Part of a small language model's weights.
Size: 6 heads of 64, MLP 1536 GELU, 29.9M parameters.
Architecture: LayerNorm before each block, rotary positions, biases on query, key and value, untied embeddings, attention and MLP in parallel.
Training: a variant of SOAP for these matrices, 3433 steps.
Each number is 500 + 50 x the weight over its row's rms, rounded and kept within 0 to 999. Layers, rows and columns count from 0. Numbers have three digits each. The size before them is the row's rms in percent of the matrix's.

# q: layer 4 attention query, 384x384, rms 0.224, rows 148-191, columns 128-159
# k: layer 4 attention key, 384x384, rms 0.221, rows 148-191, columns 128-159
# v: layer 4 attention value, 384x384, rms 0.182, rows 128-167, columns 128-159
# o: layer 4 attention output (transposed), 384x384, rms 0.166, rows 128-167, columns 128-159
q148 101:524551524554473434500499458460431606415397464557477446545492501474507514458518510505543362465454
k148 097:406581502546480474429422425519483522520492545558495532485581493398484513460507547606439534507418
q149 097:507533564564584434501423522557515548546485481431550482439538470500462440522499475559589514494460
k149 103:500470599594509341516441523484547596433498582454598516457500565486488579558547469478391461572476
q150 093:490447457541492566500436394478438488565415385445416508469440548508491479548456468423498482563497
k150 100:503549435575511446523437503501582600482457425578476460495496511538457585430565462429410484607465
q151 100:411476484448539522495429480428494638449485463539481566485505365431451487529516560498535479541417
k151 101:515399457543575508511533526519518486515536376478472522520475534476523456637468466499449489444462
q152 093:426517544623440472424489455467530571460576539476502415521481541505457510494455477434586522537541
k152 100:473575495463478485464457459530525439470464447469443538468512482420519533414423555442536501491673
q153 096:442482442511473543562537538487461395503449439511449505436527530454624519546500452585489453501497
k153 097:462546482438481484511565454489524474470482377467500517485458461524553553527550463546600573519385
q154 097:436401510537469497571534556510456492569532492468533389522504461429517425464484459520510525499505
k154 101:551561471490494508543470427466575443573534447445567448568519477404533455557520512388487500525451
q155 101:464550416453465435413472516469473481541507385506605611535572634554414486546443445472371549499524
k155 098:520565470511580486454409567539553467547588486513479621462495455556515538401433527547454560515536
q156 098:430537517466500468497515477540471539495599487496479521501506503460447499458493445519503526555590
k156 097:526495411493463418543494501549465518481511450449489563475475484507558480543466470434435513498460
q157 097:465535433509535455490469549460489478444428455547463503489553496458567395490327494429391526446526
k157 098:541481509491521479577497464399483614563496485512514551601412515511498512371393492472540552517500
q158 100:516473473510436496454521526466601452582518416470502558532559497424529587512429483450501448514514
k158 099:532440568495556408341558490561548570482526519433478482551488564493398590477451502452537446504475
q159 102:569575533403515547423573497536524515455509533481405508568480409453416434588512421583575462429440
k159 105:579488560574493504531498561433531517461545435455474504452502560581481480503603504536393381431439
q160 097:416573524502465529507478417437543501537530436555461570534481594536522498407533459493487441468529
k160 099:484406491491559566502501385566511511418444447572497486444513424522446551520431485565446439508485
q161 105:559554480555332505492497505562455485434490465488543533668549421503477515492483525492520400538530
k161 104:553468535478502511504411565559518450477538517527525493580579556604445450516518498597473570339512
q162 103:476502447489497610475542446532447557486424449513385489522621372532480527545498505457557525561462
k162 105:453413459483450549633479612497484414508531453527436545502563407473545490440534537384631491564513
q163 099:509531488528571503557505620457515449501478418481463522444521485491508446516487522576322462522503
k163 100:452515505378498568531510490480557569571541553408539446574488411590498445506440425501415490546375
q164 096:483466377563509531528525447562435514482551538479518443490499484482587441563497479503538478384429
k164 099:531553484553478511508490496531491461469488540426583548472440501471526488493565490413525481458447
q165 098:516616509539479554573463502507454490388534482437549529589414543459418487554490555455510490534522
k165 099:588584488513488441467492515431482520471605429523473499436376505627535458550575535519479508430509
q166 109:490484440511463570510483511520488568548423495538526547539610527522446492450512550605508498491577
k166 100:486506611463421433483434470533451448580524564421527472603624533480558617554490459523454497431491
q167 099:544471541484556399430511535554482421488579407461504483560536549492550459499587509374548479577526
k167 098:449451457516548491479463477591558481540528551483549503485538420536452463513517511432527531532440
q168 101:559506557491408562483474542536537547532460539486501503516605554467423498516541609565536466484462
k168 097:600525584395539504498512511547400446476462543522540558552528515470469494549533507478543500407514
q169 101:498538569542500433591534566518512532521441548532587544500561421596495551552521473570597521628535
k169 095:542488514483517518421518516511442523495475505522513454471563387514461488489517535452521442580486
q170 099:442537455500439538492511461427504495536569414455566432473531608507547472417581477541501490542496
k170 100:662544558549555464537506429491525517540473517539460484490466510556579455496437478418475523503514
q171 101:428555488470427535505485481501534674401443483549534460488567435434508418546470506611575534495517
k171 109:535435552506396569470455486467546529525530467550540473519503505474520488496560448585543519522480
q172 100:396460540436458385564480493482513528546436550423475576541465479571479496505531451545535454511477
k172 099:461458503558489579391503509536505567473523501502562501459549503474353500393544482478487433591534
q173 099:563562533431483485544490557539547511497547425477542582455563429495510497528468513490497431491479
k173 098:581528471473481498445476477516506483512499452420536497496512543525513544479488520588631510364542
q174 101:495597457428486506449507445462513533510524558597470526517579443505455495543459556511493545511442
k174 106:523450548449442320443464462490498535462457513575493460506590460525581508531473520618505438553493
q175 105:508436458451460497496488603560500500419506464447530481453495541483552451535507485364359591539458
k175 102:396530422554428623488588548530431566507482533525528509451515478510515500485476609453540546474427
q176 101:560573505484535531523562497557408505576432540462432440574550442535489357538462501493458450447581
k176 105:558509477435470537368528534437554419607527452456542437609567509464527428470469506543501434651495
q177 103:554547518511559451498534471537515476466494448518472561370542532585573579427479509562536519612412
k177 101:567553522492453494575541456517478607608523447602503506450549497509508539495419489500453481589513
q178 100:424514462409445563399483460588515522540602450455504498482443476414514535482419416547417472479520
k178 096:554501533533467455444483374564529432481467427517521493453445421552442461548613501463442431537513
q179 093:450461503375480516450500522495530525584570464530485532525479366538554519483507499441530573483515
k179 099:494507568540595482489540525547608501477497581452399517487497489528527461524508588463555460533522
q180 099:457514466432557452517544503475541478568584500533557466520491474458433477501482565561457500439546
k180 099:553491485538652490520529555489489455454488503454527598510486575546423526571526495525447477548464
q181 098:488452476549546469434387499491495519377551495467472540493482512462482453503491462613440583474491
k181 096:490506516482413493533453443469552507421563485505481454465526499464578542546500344536528496432461
q182 094:560599513508525400510407470470531566542454554517511483515425577501397495553506577572487545499538
k182 101:432496521508489510483507428490441484424514452497506435478529597463559559579530442607452552483427
q183 101:490535462545504438578512477536470462490536501433414543539564440486417636477477519474516572532474
k183 102:476523570651591470589537463527458417513620509464437445522552445477543467534480462499551435495552
q184 097:511554419450502497420478509519486570496483436511589566464573421374537418511529551426550461515538
k184 096:530582454481457408472512481458520444500509434514450535431560536535517528518539500448549458432555
q185 099:496550454473461430442477520536607527432452548596487427403463476494454598548511526544531514506491
k185 105:469532486538417535502531482452490481472558556526487408491506453494418554421479539440585562496501
q186 092:495482433516575584538620466522483474539454529452592452493577487454564501528468613467507523508520
k186 090:509532490473420477495484525489561510517531560492586508505481431480511552486529574431476502507554
q187 099:510499422542586445477479481506543467486487500445461429485521368491438513503505421549407481490457
k187 098:469562515467559488501396541457561441493544503440471510528487540476474532458506549569481427571437
q188 103:500477529463587449441554509533481546589486544494544523539499530600489385497546484514522459454536
k188 103:421459523505451465501451457549487452470505584449586559463404485559407496434496451543449548495532
q189 093:431494487518474507464497496453499557501476547601492412539455553540505527558601521467404573546397
k189 096:565480507494595473507426585444475573477539529490475424486467518570438474511462532453568557529483
q190 103:464497446446524530499498602479549472547589442467459554490454576425516593546476589442511451509563
k190 094:495570477493521527494563489407566462491530506496500450504511489439584517495528497540518437519506
q191 106:505496560471533613532471446533487611471486491462665576496517493444470454398496405452497482506495
k191 104:464510510473494488590497491541469549464464463512507510495500427463399381555518539483444531511447
v128 087:528537441544517495501533479480430549480468561507466644477467439485501525619460468441476514403441
o128 095:466496531455532513530314487451563531486502411498445533438514587459518511517542504591519487500492
v129 083:566511530526514471464594505459562460524522503590446431548558413549525388411463437437496376510527
o129 092:422383504445500507440454434430468588487515539544574527474432491497547488507547543478451503604454
v130 095:523493464442570510495563515437482615436407444474452495518491455618481555431438532464519502519463
o130 101:537570552573509504528465476504466519520568494529468503458529494387494542523507526517494470523480
v131 087:597567586468560454467440545379436539536539546529483554551487524490482455577589468535474416472570
o131 102:439485419584426615515463475572555501488528476577512419451506563445524447595510487753473487523444
v132 093:520574543471481467498437558479519479445575516526516533470522534483457593506548474546504574590551
o132 101:473434597449575494588564470566462472526542445479574436533436502485520498498485511503442422473488
v133 090:481484461502496413456610471442567547539465518540527507513487480470533415430489565535486438446501
o133 100:463601484474544551513517453538538398442410523569505578618582462513531604618637549432535558550441
v134 089:621460443414620561475458541535505444493597508436540479477553456406520546498501436459429496483461
o134 102:417504564491437452559555494478521443501355568555421466492496538539498505454489538620535491445561
v135 092:498491481540479495508444448507398473523517547532448498467445452483551501436497551454455487509443
o135 097:542577489483524553502448562476587458516516513543551526527525521462494571610485522528532541524526
v136 094:466467503463419489447472477479449454495543480481468534578550503490472556408500466498466507455554
o136 096:593498567488498472551432516511464528562481482536547465404429525468505345555503473411553458479504
v137 089:510555521515496452488558572513460547475493473431562483441460482520458456399493516494598478432494
o137 094:507510561458536409551409448536564521475472516504496508534508564524456518521578451542478576559554
v138 092:473548571458476465501443595556552488602442527512458508530442536493593541454534616491570508526574
o138 099:507479514499471514475480385434448494443578488493514486505432466423490509475379474497485505587433
v139 094:476497578431479453484540531568557544482460460395529529552461551409516496407501482475490504422453
o139 103:458583455566566537455443508484459508509471530636513521436461444571460411563547456475529557541541
v140 088:509457498462499543562545360499571494419465534565499470502533585493462448484585482471469467517528
o140 098:477555559471475435405466482464468502565510410457510569531498463522511546506331580449474472407561
v141 087:567461520504486465453505537556514579572410491527393522472470437509447404580492580482496461503578
o141 098:434568400512537538509485493528546498497555521503515403483474555563512526515510447609511531512485
v142 091:455503580530502521524508412594492474508457491503407437509477562551394494495522504522586517520507
o142 097:475532464488442468442489502460433624503577413517481571476521550498591444469452488466468480503552
v143 089:520448483537453443496444488592551387555532522607450497505467498467534540529553418490357474542594
o143 097:407453498465545614569595525470468554438430481421582445520521545440543516406545505381533583441489
v144 101:440505513468451552527478394491519472483519550454413574549548451447425521511508537563560528378568
o144 104:520557445530568547562541509525504479498499511428508470515527492423527505422441464402511498561382
v145 091:499541516467499501509630523466508447583484491432597454504456460609498519481478510464590521544427
o145 106:425360377572459517505380575457496414439470468537449510433568459561494559463533468461482447363479
v146 091:466478532442503576493518544553533470531520456487466594493519539486523531560557477534534499525491
o146 100:541556517434414410483484423430470430490510479590587518484494469506498471465476544562557512496592
v147 086:502513521502485519513464446478554556477514453475537562534579498496547451518571466536508469518520
o147 087:529474579453519487472568504491487451572440551534550452462455482526527499460562494467450498496521
v148 090:462442580479515535568408570448468524523541438537487427524507490513515591449485536404351508507522
o148 095:532520489475550508517493496616520496432483551545377582370496574430423513566497509379506464466463
v149 089:443545473599557560445439485431527500491544499504494471565474401488509521541424391523524433472508
o149 097:473588479534468526580492503531460503568510489496466564472565531469488524497479545496491441437560
v150 097:546528452524535531493523461469537550541436537495568516577531474568523486475505517537446468546559
o150 107:430551519517436509535521536591437483509473501556580427536500497503502515477518495582509555507540
v151 089:534414478451505621477554522507553518585460454530500436513467556468499476508498497531574481457517
o151 101:442531493491446527447514506407427479460475531548507446470522484500454495490457557257444425529522
v152 096:519538591483419573533501502489476416554502532408487483510459432487572491513409494493509457540486
o152 101:536452484567517447498465570431559507465493467542443539587520573535455493599501507618516531510556
v153 100:500399533447509496514390523477542581418462511448421447469494458495493460409523472523458466509401
o153 111:472508469550484465469465436506494452591491416503499566483381621485501563558454657454519553476596
v154 085:429521573526541568412518458548472583503479534427522530448500533484455407576542443504527499597449
o154 099:496456550454467510479457535443514433561543431499470545550473451469485554406512488628610463463529
v155 088:623517554475586666452538493485505561542529562507476466422527424503474450549469555463430477494529
o155 097:384484488509526475560399595494483438441422432528502565526518579429472503465502512599547449533568
v156 089:477539564430556585388418533495512412417492460541497459525443532494537513540570512518468508538380
o156 100:446501408563504434588595404436516550558441543482513503486477418462398557494421520467408473535509
v157 087:509542573469528401515439549507547498521441466570402561468544445494591439503500541493501445480443
o157 097:536483475620466481481545455544492487555580581440478394634435493508434602452539472580562448509564
v158 085:500495518509571456413487566512403460488550606530515536453523537432595374556515534461513496555518
o158 096:526517459469484509546498479503534577461489451469476550508490497450513493478568483560532598445453
v159 089:488531504471499559528448518558461518436336578529594485561487567571451458541555419534468536502578
o159 103:524492431471497508465502432509515454600508332509439549525469370390442418514442519453505421495445
v160 083:420365549564486410559534502544512440518472464485490467517606429433483425529460507462520498522535
o160 091:527516452476575452524511557481470516452538505529560546434526587477503539376494493422441567512604
v161 092:451385561578540536469489532390547479507533459529472497551522501485542460531498473504449535506435
o161 101:445505480441461475467459561553508544450482591592510523434460592485470503535526455466472563486549
v162 089:522430409500442566493454514477436552452403539438367457542554460380538511540583513436521497496548
o162 093:464527491496499533526584496526581506509535531591537507450548514455513458457583519357536430499573
v163 088:515455497406446506637526436560473519451547430524496494513546551521455484507374469569420408455479
o163 098:491553505561488446445456566497505458589507500510437456464503478482458521490444550328533501450510
v164 090:518526430470536532460508511483603462470448488537498507429530482525488569417547503501472449596519
o164 098:419437477563528509586474560502480474497490562497601469511528499526435568452465465570440550536397
v165 084:516496579537437524435481499519518449370512508483460450521514556503467483638466483541470500445513
o165 096:503560593421422476448434490528517570557413540518583503372483484564513457459488477480553513559461
v166 085:547495439494573561524451515529522583549522525571518509521497592523436554565525453462517586428402
o166 095:516472513491394603629539464458538396501436390525453515488436369481483470506525514657400454468460
v167 077:493452394434457582526519479391510491534547548445498391458547452470464518456544417478516455505474
o167 090:477575587518507482532501455462451464533481491514453578557438506444574475596523531438515538464545